{
  "num_hidden_layers": 14,
  "hidden_size": 128,
  "num_attention_heads": 4,
  "num_key_value_heads": 4,
  "head_dim": 32,
  "intermediate_size": 512,
  "vocab_size": 8192,
  "hidden_act": "swiglu",
  "norm": "rmsnorm",
  "norm_place": "pre",
  "norm_eps": 1e-06,
  "positions": "learned+rope",
  "rope_theta": 10000.0,
  "rope_fraction": 1.0,
  "qk_norm": false,
  "attn_scale": 0.177,
  "bias": "none",
  "tie_word_embeddings": false,
  "parallel_block": true,
  "init": "normal",
  "init_std_qkv": 0.0266,
  "init_std_o": 0.0,
  "init_std_up": 0.0266,
  "init_std_down": 0.0,
  "optimizer": "adamw",
  "learning_rate": 0.00299,
  "beta1": 0.9,
  "beta2": 0.95,
  "weight_decay": 0.074,
  "lr_head": 0.00794,
  "max_grad_norm": 2.0,
  "warmup_steps": 448,
  "schedule": "wsd",
  "decay_fraction": 0.789,
  "decay_shape": "pow",
  "final_lr_fraction": 0.1,
  "batch_tokens": [32768, 65536, 98304],
  "max_seq_len": 512,
  "doc_mask": false,
  "train_tokens": 255600000,
  "max_steps": 4259,
  "dataset": "wikipedia_en"
}
Each number is 128 + 32 x the weight over the matrix's rms, rounded and kept within 0 to 255. Layers, rows and columns count from 0. Numbers have three digits each.

# o: layer 9 attention output (transposed), 128x128, rms 0.136, rows 22-63, columns 0-63
# v: layer 9 attention value, 128x128, rms 0.13, rows 23-63, columns 0-63
# q: layer 9 attention query, 128x128, rms 0.133, rows 32-90, columns 0-63
# k: layer 9 attention key, 128x128, rms 0.13, rows 32-89, columns 0-63
o22:137138154089127167121160129142134152128110112085139103090123074087069122142149187140087167077118149157145137161131122084138131155101106097131121086125138176118158106117131143087141165186106148
v23:147088122100117118124090144090149088131127136121149114166110094101141102117088053092104139136086162143180073116091112154125144119100076087103144127098109106147204127135141154107110119106113174
o23:104148132164103179148099159199107181108115151106155119088142133156106120112171185124124135061123109131078081131077180117103127125156131101166165122129144121118126093176156126082134158158141153
v24:147132122061117133130081092048127113110147197145118166122054146161164073102144158165136066156098110144182155136148126156133146099171083124098084157132082092102120121158104138132136125127117174
o24:125137109171158122141117218073194131108144084092103125140120171136105138185142106065106134129142113122084141136120127144096132122163126079140147122070167156124147133171141111087128116092173146
v25:114153131162168127106124137115156167117130126106106103157150186112080123142110163093107134133141122109068120143079174118149135070132149150158146080143124128094135068123122171107125133135130104
o25:172122166107075133104200089143097071135128126129119142137079072127194121150112130186143127144075150097145094098132156137113110188109096072092113143114144103148091145132128089133110133150125127
v26:106103102135147139104149085085166148113120111120108109103121094137183118146136166131172128102123134107110164145129095134105132196084101164085147108130106078153155102121115166205098116157153165
o26:136127155138081159155146146096109131141125111096130176130121168101133125116085113138159146177147105133115113127062109159160116084137135137099103102120187165085087138127126151102126117168063111
v27:137198113128127146112075104107103139164138104115124167209087128109130105088171127152152137173134104152154114116163178153129174047129095113157105149105122119087041155206098145067189100147087141
o27:146126153102154122105140151112190126110123111113131118113099106126104139168104127089071135086077179095118153104165079112131098170120100099110141163137090125153219109117141101116097183121176142
v28:128140149152161164148098105081145124138162083145130187142131148122087120093127081115162185136153134134139129081118126119180083047161132132200094121104164119111157080127111131086082088119172111
o28:175102135109123090093141119203148070167121131127105108132091138125144113143135119117099126087090115119107138154125125120061142163090093127071120154152121149114080119158121126116106187079100097
v29:105177171165176137120134149100122146143176107103185149165122156134031129114104076131166155094146108115050173092155153132160170121156121124123150126112166102148134152121078119134172194123130128
o29:171124093106109153072160141127143126108141203113090084110150098096189143223154163135100137112109146096142174134151130121120119098098092136129101124134115165091156140153144148112117126161113108
v30:160109143113119128113191131165112150161171104141105100157144092144143145093113140084110112143142162133138142185171119144109123130194118123097136065186133144094144100136135131121097063142158103
o30:161150082118101110180083046070128109093130143086139184088087162138119131127126117165199111165096112098120165090133106152157137086044118122132102142083101140125066176124126132161156158132097071
v31:115108127149117139132164080102167130115103176141085126099153133157192169103168142115106127132138111147118141129113114155132129113112159136161088159109120167084090077156129158106113100138135109
o31:107121141155142083130135126178117096159138063150141144147113159111089147107098104142128096142109154075129104101159090156149144175125148087067107115155133097150152146097122112116115140067136139
q32:146141158145143125130123126118140125118148146142131135104130118094109126138139146123139137111127146113145143125141120125129124127141115141138123110150115128119125110137128121130120133123129114
k32:107097131109131125119106134132115131160099127103140111142144118141110129124122111140145128119093115131131115114152171139128142149121139130135138134100155131153116137108098124146122139142128140
q33:141134136113126133151115112068128166136147123132136107121148151112138129131115112121135159128130125128112138135120128126127127090139105122153101110140138148100144115121110120122124125119134130
k33:122147116113115093120133158154122124096114142118144136098136090126133149135161139128079138151116145138120135138115157144106139133131109115116123125134127143129137126143140147095125125086131132
q34:148130083099101117109170135146115101126126148124100126135114129162135111142138118151122111111120123140141107131158123115117148167131131120093143135135121102162133143092150118132128139180107126
k34:135088155132141128121102121121114138125155103129139140161148165112115122133099120095152119115101115119136098122109093131147130132098128136134103148103119129136131120128113130172140113172111132
q35:156132114104126130104150133176123097170087107142059120101114172175162147190120116130158161126135091115099105117205064105181117141149124095127130138106121099159144143122125143102156148145096130
k35:147068149124161109125111147097114141107136105191128144159123109112104097117110114120128129136094137111127127112137078166174151151089148174138125160114083128153124100135130110162176109167122087
q36:130096139157119134114130086119152102133153144100118144160123090149094086075115116146115126109105113152130109135147151131097160163116112108123133137139131136151103127104145095158151137149127102
k36:117139091127139080121093117129098149134127175093100117140139132134119144145156154148130109132114130132152130146177164129127152160099176123127118115142108105124112128123124082107135120144133151
q37:100134179183135126140120100115135158080140146120206153136116078105110098063097135129160106158153158117159128129109188142093123097095150150093159148112150096092118147138137115135100125145150122
k37:073160101181096182110173118138151091141119160070119129138129139131122133096177159158144148109102129133112137135096137126044108147141109103126095114122189136105123125135119145104119148102135156
q38:063087141164167135151122104145140146113095115105175129144108096140111082067154154119134105152157137133128130152159171139090123136138127112113145149120158138120107106101158109151138110130132134
k38:110194126160127127131116108098138150162186140084167107089129132106089117111126121152147125077104104163150157117116151098115153165164108131100106106120163126076112127127143078090090167074132167
q39:161176124112057124173104165046091132166152149146066140107116153131161192186093124142099144112113097163155187136094157099128153147109187209128045093103091128083165131092093130153148160052107114
k39:097138116141131104142130117114079094122113074134151136095123126111107134098111167149122147116125134109157112142138141138146142144127121124123099128130122155093141137114098120080163096145114151
q40:177130048112068076148125138122096104144162145128037158115176141133082138198097145118134144063129136109099125143066165111135166054025165164211221125087110166116137111179145159113113181124175097
k40:156117167140121137120181136168137058050108154118141203090148132170153136165138117080202198108141126062060066213113073129158089127174145152128200147054130102203097192169174113171151115144113097
q41:082205107089060115091154108179115106095147142193163104142165153232135195183173111075069180111177062081110150163099069065138116132158111156171122094138086141144107085127106122051144171164088153
k41:031142111074159115075117070121159052103059141193130094129112135145104173117140117095105130186151098114123065137171069174174135097125157098157145139088077126084082117159116175102149171139130163
q42:135137170123081063168153119104037153154142165134177152151145091193064052139086118115038112137183211029146163156147134212150166197126045162022092136155109132173117097124180167153070108061122202
k42:178181222105184020136165122158085057117127158123127134013127132052161171155138120092146114039085197148148128141133098205185090220097149147059145089099165139128084133114147127100121066059100130
q43:164177204116074079112057181070143115094198094140214178234043095115160102116124219186130078098034159167074189218160103146122177094096095195162219115184157147095085144074100102096112091114168102
k43:084149153150091117133102113115125111065095157134151117118099143151161149135100167109121089153063070050139026209255114215125139102112121124183159172148110084137162122163111136160058049151091150
q44:148225124181172123112144084108136128146137096118212222065103088155159045148112053085110161109070187120169133095227085068155052029097061158192135180162141193114105198171211102193138088217133084
k44:153113255190153132070119112212129087182154129003137161073204032149141120110145120094119137083068185145115166107121123099088123080179084149113114139183132105147161205128154094159120144136049125
q45:129186197202102187159107146193090163184255113149084133094148097062096088012072173156122153208113094137181149180162180153196101119084073181226076007153144045073198030196092120121093152028110189
k45:104190220074247097169115167047129205124152094206083096102130092115065133106078205064077105227136101108161145069163130125077206141047147106108107102155105129025107080071097139067178181133121137
q46:140196142154058108140145201139117152070108180170135152177219097122064099183134255176170051074099126151130074070050141238103124197111108074195070089035116103116186190019154198094133084159090095
k46:146080163072126189119101171132147170118145202161059118123202084130150178190177117174175104093199138135180181111115201119158199192109121067043090097115138075195174125118143160200097108120143164
q47:137005146098134153157122106065087066211025088063106000127132148127168048100107141168100164184098178095158162141112116157134094199078088111128165205139085144077102132105099141058146118142051132
k47:178177128060087106138175175102170182205170166058120065098189192139105065094050103156144175166141116148073142156106142109068043185153065146098196182174152159165081162141117097136188125102035103
q48:127141144114134139157111138068130154141150120114151130120132150073118113118129114081136146120128134120116129146104152150117118102124119107157095111115174161082129132153117109113087124120124128
k48:112159116120119115120120137172123117116131130136128116100117128156140164130121161135111135162123129107104139161133135136112152122136127109118136099138119119116118116139175150117131145077142110
q49:112116107107105110124163144157121118144113122111120146140111137176125130136116107143131127127132146128124101111157144116141130136105141117101143135120102111155153138096134143128132130133107118
k49:159138138144137144132124095113140147120140118134144152159132121120115118107140108131143134112132119140126132117111124139157112129125125130162151137105123114138118151153099101115130099167143162
q50:113121161152155141132120126117132132126149126138145098138143096082061137086128148110131120131138129147142144134090135140097130127137125137116144111151125141101118123158130121133124105149134133
k50:109144138120116098123120114152131132116110137116120100114164140152129142135109117129103140108125159106134129145154149136091155127162147141105094127110139121115120120104120119119108130109140138
q51:151115120168158126134148109144127142108126140132142159116126115162132103112135137147128108110141138114112121126125127146123104157099133138133171139111141119138141123131134106135133153127136117
k51:142096139076126126126127129138159126137140093127127108122142129137123154143096117123104122134126130143160106106107110103154143131116117111093093109128118114152139126128136140120129100134105138
q52:138128166137170147125090119109168125124125099132181147107165105075087130096142154109157138117149129128136154137058187158092113118115121146142143136150169166095126089144139108160107121109164126
k52:120181086120116134121164143121101103120137174116137121104099093131120132105174115144133135158123114151093165153093146116092138114159120090145126094152124129124130123120152133112127169084144076
q53:147132093120090120103129172129077134115130130125122104124123139138123123175140139135102128094116145137140107131147102102121176148115116126138119137159095129133126144105094145119119132094129143
k53:108101159160152114129139160110146129115138114173132165136160133111130145128096158126149144151114150142100093161142083150142120132095145138132146155095134123146133134155164119176115127133147094
q54:148119133147150117168102151113114130133155107128129139135135114083075095066124159134100140115118146149146157156074188132102142119096142189120122132156148126119154109142115131174085112053150135
k54:115133108123127163136149133124113153135136124098142126116129114096145141116121143163129138149120170160121123124122094143119119120141112137120146121109161111123163139137160106120131123134102115
q55:139171148083118146103143111136130109115120159148138114123111121141177142123114098107096132104097127157082097130182066089153131167172094131148143127141115131175101150096087161118189135175122141
k55:158070082109148103136114088129000139145152192117077194154125118139119128150119144149133115129126200144176089142197097151119168119081173156158115173172115138128105151082058103140192010155109117
q56:079070079110165141131090166145111193168122108167115056163129169134153148155146116186140097172102164151180173110112103128148152190169133108077039093206103117084131122105092146142071074054131134
k56:076130112080135118103121118120140071087056163156091169101136152160105152141144107123113150158144117118090098159184155146181136120144171101147133142093081131134120127131104155092189133155131128
q57:131098171160119204173217115143149149072143158094202216062140093110196123060193137115116152075145121109072083149173113128069078138150087125111076186082162103210151112143153093121216164168058073
k57:090137170156123145164156117102172158081163141070185190098157112134076089094131130190129208075129084199133155176113125052072164145180104122067138122094170163122130153134144000111161156141131131
q58:214255141099197104137169086124038082115081135066193195147083103103121143069144093084154148125104209096147162080102169153176096189150098166160174092220144101163202175115098121171170086033127229
k58:147113184209099082126206066137074122127105025143167167137099100075150107086143137131131097140089129081161207127209107203164114141134190115141101163159092110144095255133142122101080155093134148
q59:047156156125123119132085162025128136184056163141145200186152146171050073112207166119044139157073171125138145185119088119105072039152127183110216085056139117155142119202081072163142124136142123
k59:154145110057077128114116123158103132121161116141151100166103136149108017113096183146056130121125200159186219247128189153144096149056115206171113101160168177148115097189212109129165104125189076
q60:069112091147153137035073219189153132130172062182170114108100058185110038148204246108152109123135154041147085150128153104180104205086162080085065151067104102161117140229028061087226080128157150
k60:137169208104113133000157133171067109099056142140083200123100120165117123146127151139184118169185093015030067087065066193147124108134194128052139074136154140184204066109130113120101102116144105
q61:036070000123135078180214171134104180107191130157104129171179136184128194142224203162146141152054123095101174120098134129123108155107117093141129054150174184069207117126163110116127108080211059
k61:113118024163050069208127186117066145105209033165070099205200097144097160126172142202145095156162137128116145152164097099133149135027142112124128119157123155162130055147118243137153120133110107
q62:114079168132128068072163071180104191117118177179113103161131224080181138112182131123179125105011151093213101064083174082104197031094104140069142147036148102190146119089113108183156172097132206
k62:105153151070143168000160166162154148115153115184150141141132123136162122130072049150172106155143201067162145057109123120129121116135147113177094104004165085127093179121240153202086099107146149
q63:000218013038123114118103182211134165038094133156052140134031214097141170159128192148087030115164087162118149199078176125100134135062123148073215038074138171144127163135063151092222110121187114
k63:040174000017099100106119132126101161108205091092050160202096192176090141159180170178159155081144143153097167220045102096128132134103151120101128075074119123100119112130115043039113129165154106
v32:100054126121163096111143129166142141181201153149180131142184049075127157202097126165169176134112145135204131168149099113107135157124111115141227108108158191107166163076113116178139129145149115
o32:144096160078156118190148131097087186146140200151113186173082111127112130120145180096164070096104118120106102149191049161080087112155165101163148151137130157110076107167115159121111117028112079
v33:089169145148082109132120143159115103101154142135113141192150137102200147210160159108143073055214101103161122144102096092113174143118116174065088135108125149144147083083104115106094172118114192
o33:146187145183111120124081137097077133142172079147180097160185114206160169137100125201119234184106165071169093140195154158117117107105042107081082097134139184094156182117132171123144060136109142
v34:093105110153222142132080110083182112111133158113145134095155194122195129188137144125112068134157166101123105051169127076123159077149167111109124124105081204112104114120190089137123177144107104
o34:105129134162130114117107077156112082111150134147155133124102132199120097088113136162124173152129170091114124209139165084092145141070037163138130082104151116138090128125139154186113107156145116
v35:090208143180134131118173173103141100147151122126158189068073139103170164141150158103157167114171112149142105104168198103154180144174127133063111065146078111124079137169106136165118124100120078
o35:179106156101156096092131069120111081079134126163172092148145118132127110164133133134126184163086156013127116156114165143169113033132122177112116101075128156081123173132083099145081139186088120
v36:079091137118118105130125055085139126094104132128126142140092148142138096166132085133141103137115123155176121056114150189120109073113105058175205078141103147199066120091087160174162141173138118
o36:145126133126081108126147123101146161110096192100096111112101079150084092116127124141101080151128157135174133139142131118134115151101144073117211148097157081132105130146071161144119209074120122
v37:170115113174068179118082094148177143122180176116101178201152113130157038106097089102142120161049082127065118125172127162107236090102147114117083117120114132153085085119115119110135163131142143
o37:094092088193134134133175149110064196109123079058113081127142114163098134168131120128179131171217124106142046106129082150077139146094076103090134091131082054038094133163141138169121097192142115
v38:098063120145103086140188111201138134119146110080085153125095131159148185119158121158083123101139137123140093175134180159120079156082049094091169103104087201052207112135144140153139145091132158
o38:206101178009207141082160127134106192209189180242085154167092168127091155091214087109146097115120057128100112132131131067190149168101113117148140164096080172071133112153134160104131131048152128
v39:132009117150124116117149084177114122165176142107166108080163200200125085154122146186197088099103101102101154156108111157148171139128136136107236079096173176116150121129145109132117120149111129
o39:177182185108196137147176075140127177190145152119150131127111165094153157142112076062156112116149106093149079104110119125067102129213089031170129137154165116123075104135175191095168105093185134
v40:167087105081128155122078185049178141108190140124119137107133127156109116168097199147162116089082120087142135109131127104121113136127177143118082177102143080109001127165154112083143070128029178
o40:103140112191024068123188117137138029037130072101103107072222114222095175084122120062143058147183158069125145166172078167090080142146121117094088140103112050118182110066095128157155039085145159
v41:114122087086140101127090120178065151158112080146115135115100061104121189088138231131152151167183102082146182172096125102128108183129083137146109054123149031133158134125104153170121085101090181
o41:154153152112095116147171090077076140148143089144130118139124116112172131140115074089090161096106140123134167147104133168098128104144158161150112116113112152116116125100160080091137142118066193
v42:210187105111149168124136070175109107165144169065159134190087141107096136195130182125155165154174159167116129129160108116133180137128178083134185098145124141147033147192237071089133142123080101
o42:092206118172112134126079146158071166090119070150122110069091121145133146159099122139155213130127146194092147084170112124080101122085074067175054130068107093099097128083144120210160141193117239
v43:111167139184196115123138094127140113065104049150104173184111166113152122099232142139110180146147071160101126093154127132173119052109130131113092106124145131182123056048087125101072080131147121
o43:127098192098144145107157108169208159206134102150091102167069125068187071085125139154181153159119137126069089167174167093175131121071122107095129145131132167087089153091084164103117158130088137
v44:184124104162186155126179159119136093114126073066058176107106117121151179178070139080060142154034124164109108168090197145172193112130092192117112065063088115088071201097114126134124169115141129
o44:102094202144097105095164162102169166113064056148133104036121128124104115158126130102183144109105080124188083144128212107139168128115177191121131143110077140152119116154077099104123116109123104
v45:031149092153203191144101117174116151127145128142119091145107076083122073147134087131114119158042081105125190137129107146157195155141086150085101132152119020134159157121070124136199156134079121
o45:142151095183120124167151116100089182111121136090118079059128055113116084156086087162097150072099051134168080156079160132142178139149169151090112044138062153108070114149221106031121041119145160
v46:128053144133119180125088124167173145168168149124100143094236095198114149153089099174167175111112093119171200131153065159151124202150186120152113083138149125073115146091158084173104106165116118
o46:107152073178115111101085193061096149168144123103158215109162115086188108115101145102054119121114087113108155130183089202088130123133161104157108083220081077090068103136128136150124123091110213
v47:139192093103107127136107176158096162149137127180121180114123058087162117080152161101146137179114119114125175091148070088140153116101143165175101126141177077094134111146082138140166114135141091
o47:107099107145104090211108150116092124121092082070086117116147049053101113132115091108142164153135154125103146142092073176091144107123075168143112131179100128149117157112174148170131105185049125
v48:168049137102121104102061068165120143107142123176170174119147230110139139112079133106153141197105056136061116132119168169119119205172128071144059105107154112098129106068200242173061127126138134
o48:116119142092131164107180083164190125220081099075136150128087231110118133129102130114084120080183119128155121135150106156085090139081117102137152125123165160063052148191140000140137096143127125
v49:136168109182065128146191094120165097126070166159099144104099242200037175093073201135132173142100131116106116078093139169123075129171131159130204055163097140210141084137203186114115148113154153
o49:168126163079100138035101084185093119131089140177155126149053134062218136135064119141084152126103142143134209037014190045184064115138171109124114136117146069214138119137031160126162121205146150
v50:144064067110153120145162069170169133088142096079148141111095137129159082111132143178134172142086080073092208109079131090101191088090126186152173108049171130181109185069118089116104025180149122
o50:123106110125147130175185095086116104145111139136106066133122111130069106111132126131187164066153145073171125127157137047094111124201137141193183153166139101087136132073126240097135173084125122
v51:142043094169134192148224093134203119100150142114119161141160182169100175174075069147112152127118133134090150144127177143116107195142169168107133080133150110063172128063151149140164119151140142
o51:164089161112160070068137202185167168218143222126146159130107116074168157124124127114090066065132129063104107086171186053126141134181146136186145146191065138099094140116138110036192137127163175
v52:143099139109100073121104158073166130157168110166130051068120119088082141118084185140162072142089122113190166170124111123109094139139109111193106150142124088138186064122097083092145178143151077
o52:098125161095168099179140150091025154128118136105094166177104130108152088129132108083104082101103137147095138167114174125130152093197158068146118188125060170206145124126151167127118104121109113
v53:131113106106170078122131108226121148132206113137163135124056210066163180156145110145138143111129103166181149100124095077124099141119132093152136118097125149164169185174185159123148180127149146
o53:147108095101153155179118120092149159122107147243138176112092153129102118195113116133046173084080140155078174154118123187092142136107113170106142125147138173111155144143145115137171129117058162
v54:058175096125077133131157109095163115154071141168160185145106071133159120105166170069064091090085126149106079059167101059103174105159096149145145074086141089156146142129233122117132181110151150
o54:128123199107087089103075037189112191100209100113114080106112074097140116155128146126173154154117151078087090143139083144180191108112113149098133132124127080174124065158129188130158134141134113
v55:095128083088124115134114154141124142142117255096169161106221151134162098179190113107132107132090255135130097100172126134142181164155165140106121120112132127103062154135220133104132137126155079
o55:076159185217147097128061147204153059145098127093144134097124116133091146117056162123188162091145136088117196183165093060126123096100081151163177182175177103095087172148133138222062052156161151
v56:061141095092111116139216140156132169126133112090095142071092086185144118135131125130157170063108152158067121135111185203186138143126075116181148085136120047099154147133153144185101144106174125
o56:219059183146137105165120183133125149094119181162145116091133110145053115161158109103086107153131076160177196114124152101163144061152163156140177155176144079094134135177053102103115087080099058
v57:122101136119126130153132100184084073107142135124172084183153119029156186152072161122171100151091111113129114160161166145102095186112079108083162126130107179128185155099113179124167164123115131
o57:144086165053163134105139098159100180147100183168158147161080135165139146172174135127059097100144172115154093152095142132093148055158212092111108129054085198045081148183086120105130138051183040
v58:079152138129131149128101069172170114159196055147104050131087085146062117186095142145186158041132091143211139097123099139169080083135109137171108185151147153161114144153218070122094158139104145
o58:191143133119116135125116099143077138066128101247131088169120129206110113103116163148052191106071000211096069101190107149114091082135154075057070097149075142134127154113164112135103073057102134
v59:126159143074137109128098089173100135093114085172121143216095203065130119065158080139158102122161091145103153108102139146157137096104127112171066125152162112201117115146114162163128097188132094
o59:130155156168143169171116170116223126164082141086093089116153177093115122155165071160113203172183162158112123134160140186109132115100063120097105130175087150096103148139187055141136186182093160
v60:092114128100131098102072196165122161114135152134114170137152068067097168049176109114124154122124131115105141130160113071133115092082141154067081192073166163175071177117117153085153103139097124
o60:081154060162090151101146152127207091127157069091105108120123066097098131145098166107172080167097099060103141167174087204133134131127160169086142104098124143078179092111173147158087115103093120
v61:107101139137098159108164118113223139161185157123142143097193128092114147115081183173073175075235203119145105175145074063065148131130170147120131136097114180147157078129147107143103140151183174
o61:126130119164127114147101226124081127146179190141134223198125144119169088098161203129171032241109180108056157169192124144122102114157156107116138133134093134136150055149110243114113096148098108
v62:135084123164148144121135135185157161090116104146096120196094116150142148103123134177044153221104132083105181155182111183098166159162112122182136150169144156110185092068132172153119080123175186
o62:136104099142099182108124145100070113189147138127036131126123150080131106122119087085121080089117080123115100122126091102133107182073183130166154092158088176131075134150174145125124081210073192
v63:225117126094142143147122064138116106118124065084116118078102106100095117135148194193186124065197164076136152183155127088131137109135130106147164070139152093079059109185148123170126061120073175
o63:134140144143108134126119143101157096122127178096133179107140138205150148049193055055081060134106114196124182071151124126098129169185096177228097187044094168142136069050108145115214114104134171
q64:118107157120133101143113151163109086127141116162113137128104151167146129100155122112115154111135116081130155127153140126159178177083191153122148142154159147135125125110135114089141151187129163
k64:167159114114108092133124124117135126101086134117114131144111134144122125138150124130142121134123092108134104122116104140130140173138109116160115135125108166122115115100131165143145113132124109
q65:191126125117137144121157113122128142130126084116139093095097139137155130154128139145167117132122119138099138112089137096088098085147092143132098129098092145123133118161162134130126163088113122
k65:098087151145145119110087081132152124124194188113127150130083093095149159070149098103128116138141151163155093102077109101085132103117121132059124143136111151118154165120087117177107148130149099
q66:158084084128156139119108184149120066129117062136116103086150103129165115168133176097169145150139156132113154132104126119099115146129148148118144163143111143111164118154151152157133159096119125
k66:159141123124138120131131098120101104112117168092139105140123129156143156105146108119112117117126095094112123151102105144120140163121093073165131127101121153130127148110140158134138134116102150
q67:173095090136133108127109173146138064141135084164115094083172121140142084143130166126141152103110100119157128128115138091100109087093125162125140133128109146076142114165135136147118137116085102
k67:123116129132090145116109117116143155128118110107134122057102121112106142107121118096154106135163104100105121154179068146161064153149137071129153133144123147095102148104112138171149169140111140
q68:124138127166093116112149081120109168087106122116153183149129129147164143068150113119099099111157144120149117108148096169154082144136115100087098145112157095154123161158125101118178127144127154
k68:134129115132129102111114136127143131098160152121088144133145130159108137152120120145129138111118180109190125108095151147123156114159086147127145120101144097143152132123075139118106125109130126
q69:119120174145143096111147167178124127117149128097142141160089129126130177080173117114102092139145172107179154085121178186125137112136123097080105108110125088104147143118109122098073120066132169
k69:117110133104119106102104110110099144090140168088111130084173108099141118183099128116142129127089118118127159080095139144108137151122098153104112121129140152124125104140091143120085133109154138
q70:145177110134100143104123167130092105116149114125150086167164082148091160139177149115158141128103164095139117117094153129132128108116133121132113106119116168102129157122059154105116149065127133
k70:159144153139146093139145147131063140056089075163107106099146127130150140213149141125128142185117131094113155103155169150170177137119148122158088127119131094118123122159122153113173102104141161
q71:138084153121136095074092072129108138101153111169107131125137101132141167152106140076136119135160109107189132097102159126194098147166141159190143157134121162124122119136080139162093094168133171
k71:117130111117136117116117151128134157117132127098101115120140107144119119125140131103122154111133155115130156112142141132127147117148120137117169113148151131143121145094127124130139121121130152
q72:155107155106129126069115090131121094100115126165114077088153094116176201206130118038110102159142142093146105077141075130198091137149173130128149177130077152161096125155077195118152124161135149
k72:110170101096138111071092144130086084138075139136094133100103077145123140169135136131115103147100168090125150131159135202178140143143134170128182117149111100139116135094131202125163135107140181
q73:133142115143168120070078045157097173101139115114100127065049169106196106104076098162201058083173134226116132110173065130091173137176132147139112211104140103184113094096118075139134119185142100
k73:080081115126144191112096085120129165101127130079107206122085111119040112113086112138170117126059072117102143126145091162138107125153112183152114139138110126107177088089107090171119115144125112
q74:152188120103120140149082114071104171127135144123143144179122100153150134061129158206079107110080151163143188172155122154102122225164005150130123062156167074161177130104106161138107124076159188
k74:116139092084068100170147161144092173112125098140125107129125131153095151192152170125132165174073102026159126189100176206124102150069107124148116137170151059085151148165107123092132142097089155
q75:084143140130137147061133167092168119134180126138177078151171149146153123111133124095137145138115106134119190133133170099173146060178163151161184072119170161087087162143126136104088114120188142
k75:116125139095142134091101108134107081121075136127130090094107094149175133096137133163118090121112110176107159167154136183127114152138133145148164071148105111153112116142171188109148158132167175
q76:114116105100131150137104132085146104095136122114149152116149054145189085122111157124099201165125075116100193112168178098118126102192112130161162188157167163090164094154123085122163165102128130
k76:159167116119108120191141109130104128115136124070164129159148150151150105094145177162073204057126160134093155188138115110096115163192104152087167116176149143104148153150105076088135180116159173
q77:128101080131115126109133160113134092181167148144167109143139195165144128075088110111098141144103134145124157076074202136104170075142094087116101101103134100081143116111119098086123145015126178
k77:087131105121079127066147126138078147152144157107109136076138118152102135188135148111120075151175116134119152056163164120151195082202172155157124102121201068130115148150128068116161177103169149
q78:126083107100134145159179132125094165057101115095124087136161122107146151143141139083142133100105097127082145185130059153092094130097118160128202150157139139128114169160166092155140133183147076
k78:156147113124084123146139109128178125119180098111141121210156149142177121093125118153140142060132157158129133165069099044120083104125107100139150124110126166132122131153154130146090124134110117
q79:198193224149093103090151130149110105143117115092212159158093097163135063099081124095115154089112160097162098118132117134186145128190075169167157179145147076137123151148153092102139104080125211
k79:164120210158191103088188155145077121062126123105178115038101163127151133121094139073143159150106072048144148158168156218157157119145142156141137139138185106160132242080135084098103118101125138
q80:089113109116137171135132094150130128134106126132132132159133140143099121106122077135130148154171092134120114109090159080120141184117138151146141088129114115170102152127134129082166108094094131
k80:167161144106096116142186148126129136132102114082137138127160142138068129155107148158122165147131130118140129137153117140203130116123133175163130129129141114147125114174156135134108102130134126
q81:139118110105125076126163157119111129134123076097118103096157116170210169129138134078119116124120140098148108148148117160160116164106168137136143174128162126142149110136135120117100089118187094
k81:142141102103146106126126143111136120124095119135121137138136125143108108124090104136126120131147115105143141128113107126126157147127105098149118149143134157122108148094110161112173140130141148
q82:125129142086114126121162138163106101116117084089135114140116134149163168114141097086107156153165142080109138135160125126166135125099176119119119125143151145123141170118121118094080105129138135
k82:165187148124048121156169149129075139144101116114165119120140134113082106190115163123132161153118108075137155145226096176188121121138102122149107106160127129111123127120173124165155134137106110
q83:160065094128155142087108151133105125123122086091098118080157122123142111137142165086130110130142156097132220114134135164147110139109148117166140170143129150131181144135120162146130153121122096
k83:181194152148107079193182132089080140133041143162134130145127110158095104171129139128086130130152125139123147102188101106194061100159170130185110072165102122067119152166172123137156101146116152
q84:130154118098105128181115123092123162132111127121155135135093157127125090100094110175112137142105105159113118144166123109115155136137086161090133108136143134127086107106126119133136112146096108
k84:081068104145087178115120136162152126162175110081130145129149122054127164050137108115154102089170111166126094093076158122096105173142113129144128160139147163089149134112103116170093146098153099
q85:129133120139113167167094131126120147140105140115134132117131124111181118080138085198123107146124116172105124130146128134098096146121087095083118105073111098099114141126141103096130174138081103
k85:054115148112104161104119147133157121140145093126132106115140090083082158096136093119134103113164120213144114126080210138085140187114156144126088193153168181088145108103085162149114138117134105
q86:153077150151136155103147093085141142161115152107118111090152115115140148142149124107148121136146103092125091091148080089153082132126174080113205148085119128151131163212159143120146165149126115
k86:143143084123137111105122149143109110135122114114098115153150136209151128150185109141088126116172202145133102119101150181141149112126133075134153119115102100178149104092117158124112143141157143
q87:111137119123147119143113090108073142117085156149119124124097147130212109134127125205129098174101118160101125142175111168095161149113113113074107137088154081168109159093150146125167131205113095
k87:034137121097088199114110143144188095166156114102133172115115069029039136070091085159135124117122106200174112159057143145071078171109134168115105158123176220101132044064115151156074132096104131
q88:111124120159127105172166118122133122126082127100121117102094135115160094101150100166128134154130116125111096135158133155096116135127115083094128149054161133148098160139161087070168146124075091
k88:048088126141145180122154129133186138145113112113130141137102098015083125081081124139134126085178112189125074145078130135052097193117154136112143183122137195080118063073126129118119159150108121
q89:149136169183147120147164129141109138162101112134149105135141124132132113067108133103128094176080135139171198117191123154119119155127101144112090101160151097083133176074141151173117091037129189
k89:142097192137149115139145133145129133146128088163092101127094105063123136152098124122145064088095114139185122105126127125105179164099110143103058150133117136091123126066107184133138109128133118
q90:194105158118116106101111000070104090150129133153162207154111106147159048131098089139122134126069165121146171093177084100104132121053067154138095175179081134129146111137139119238096117135119166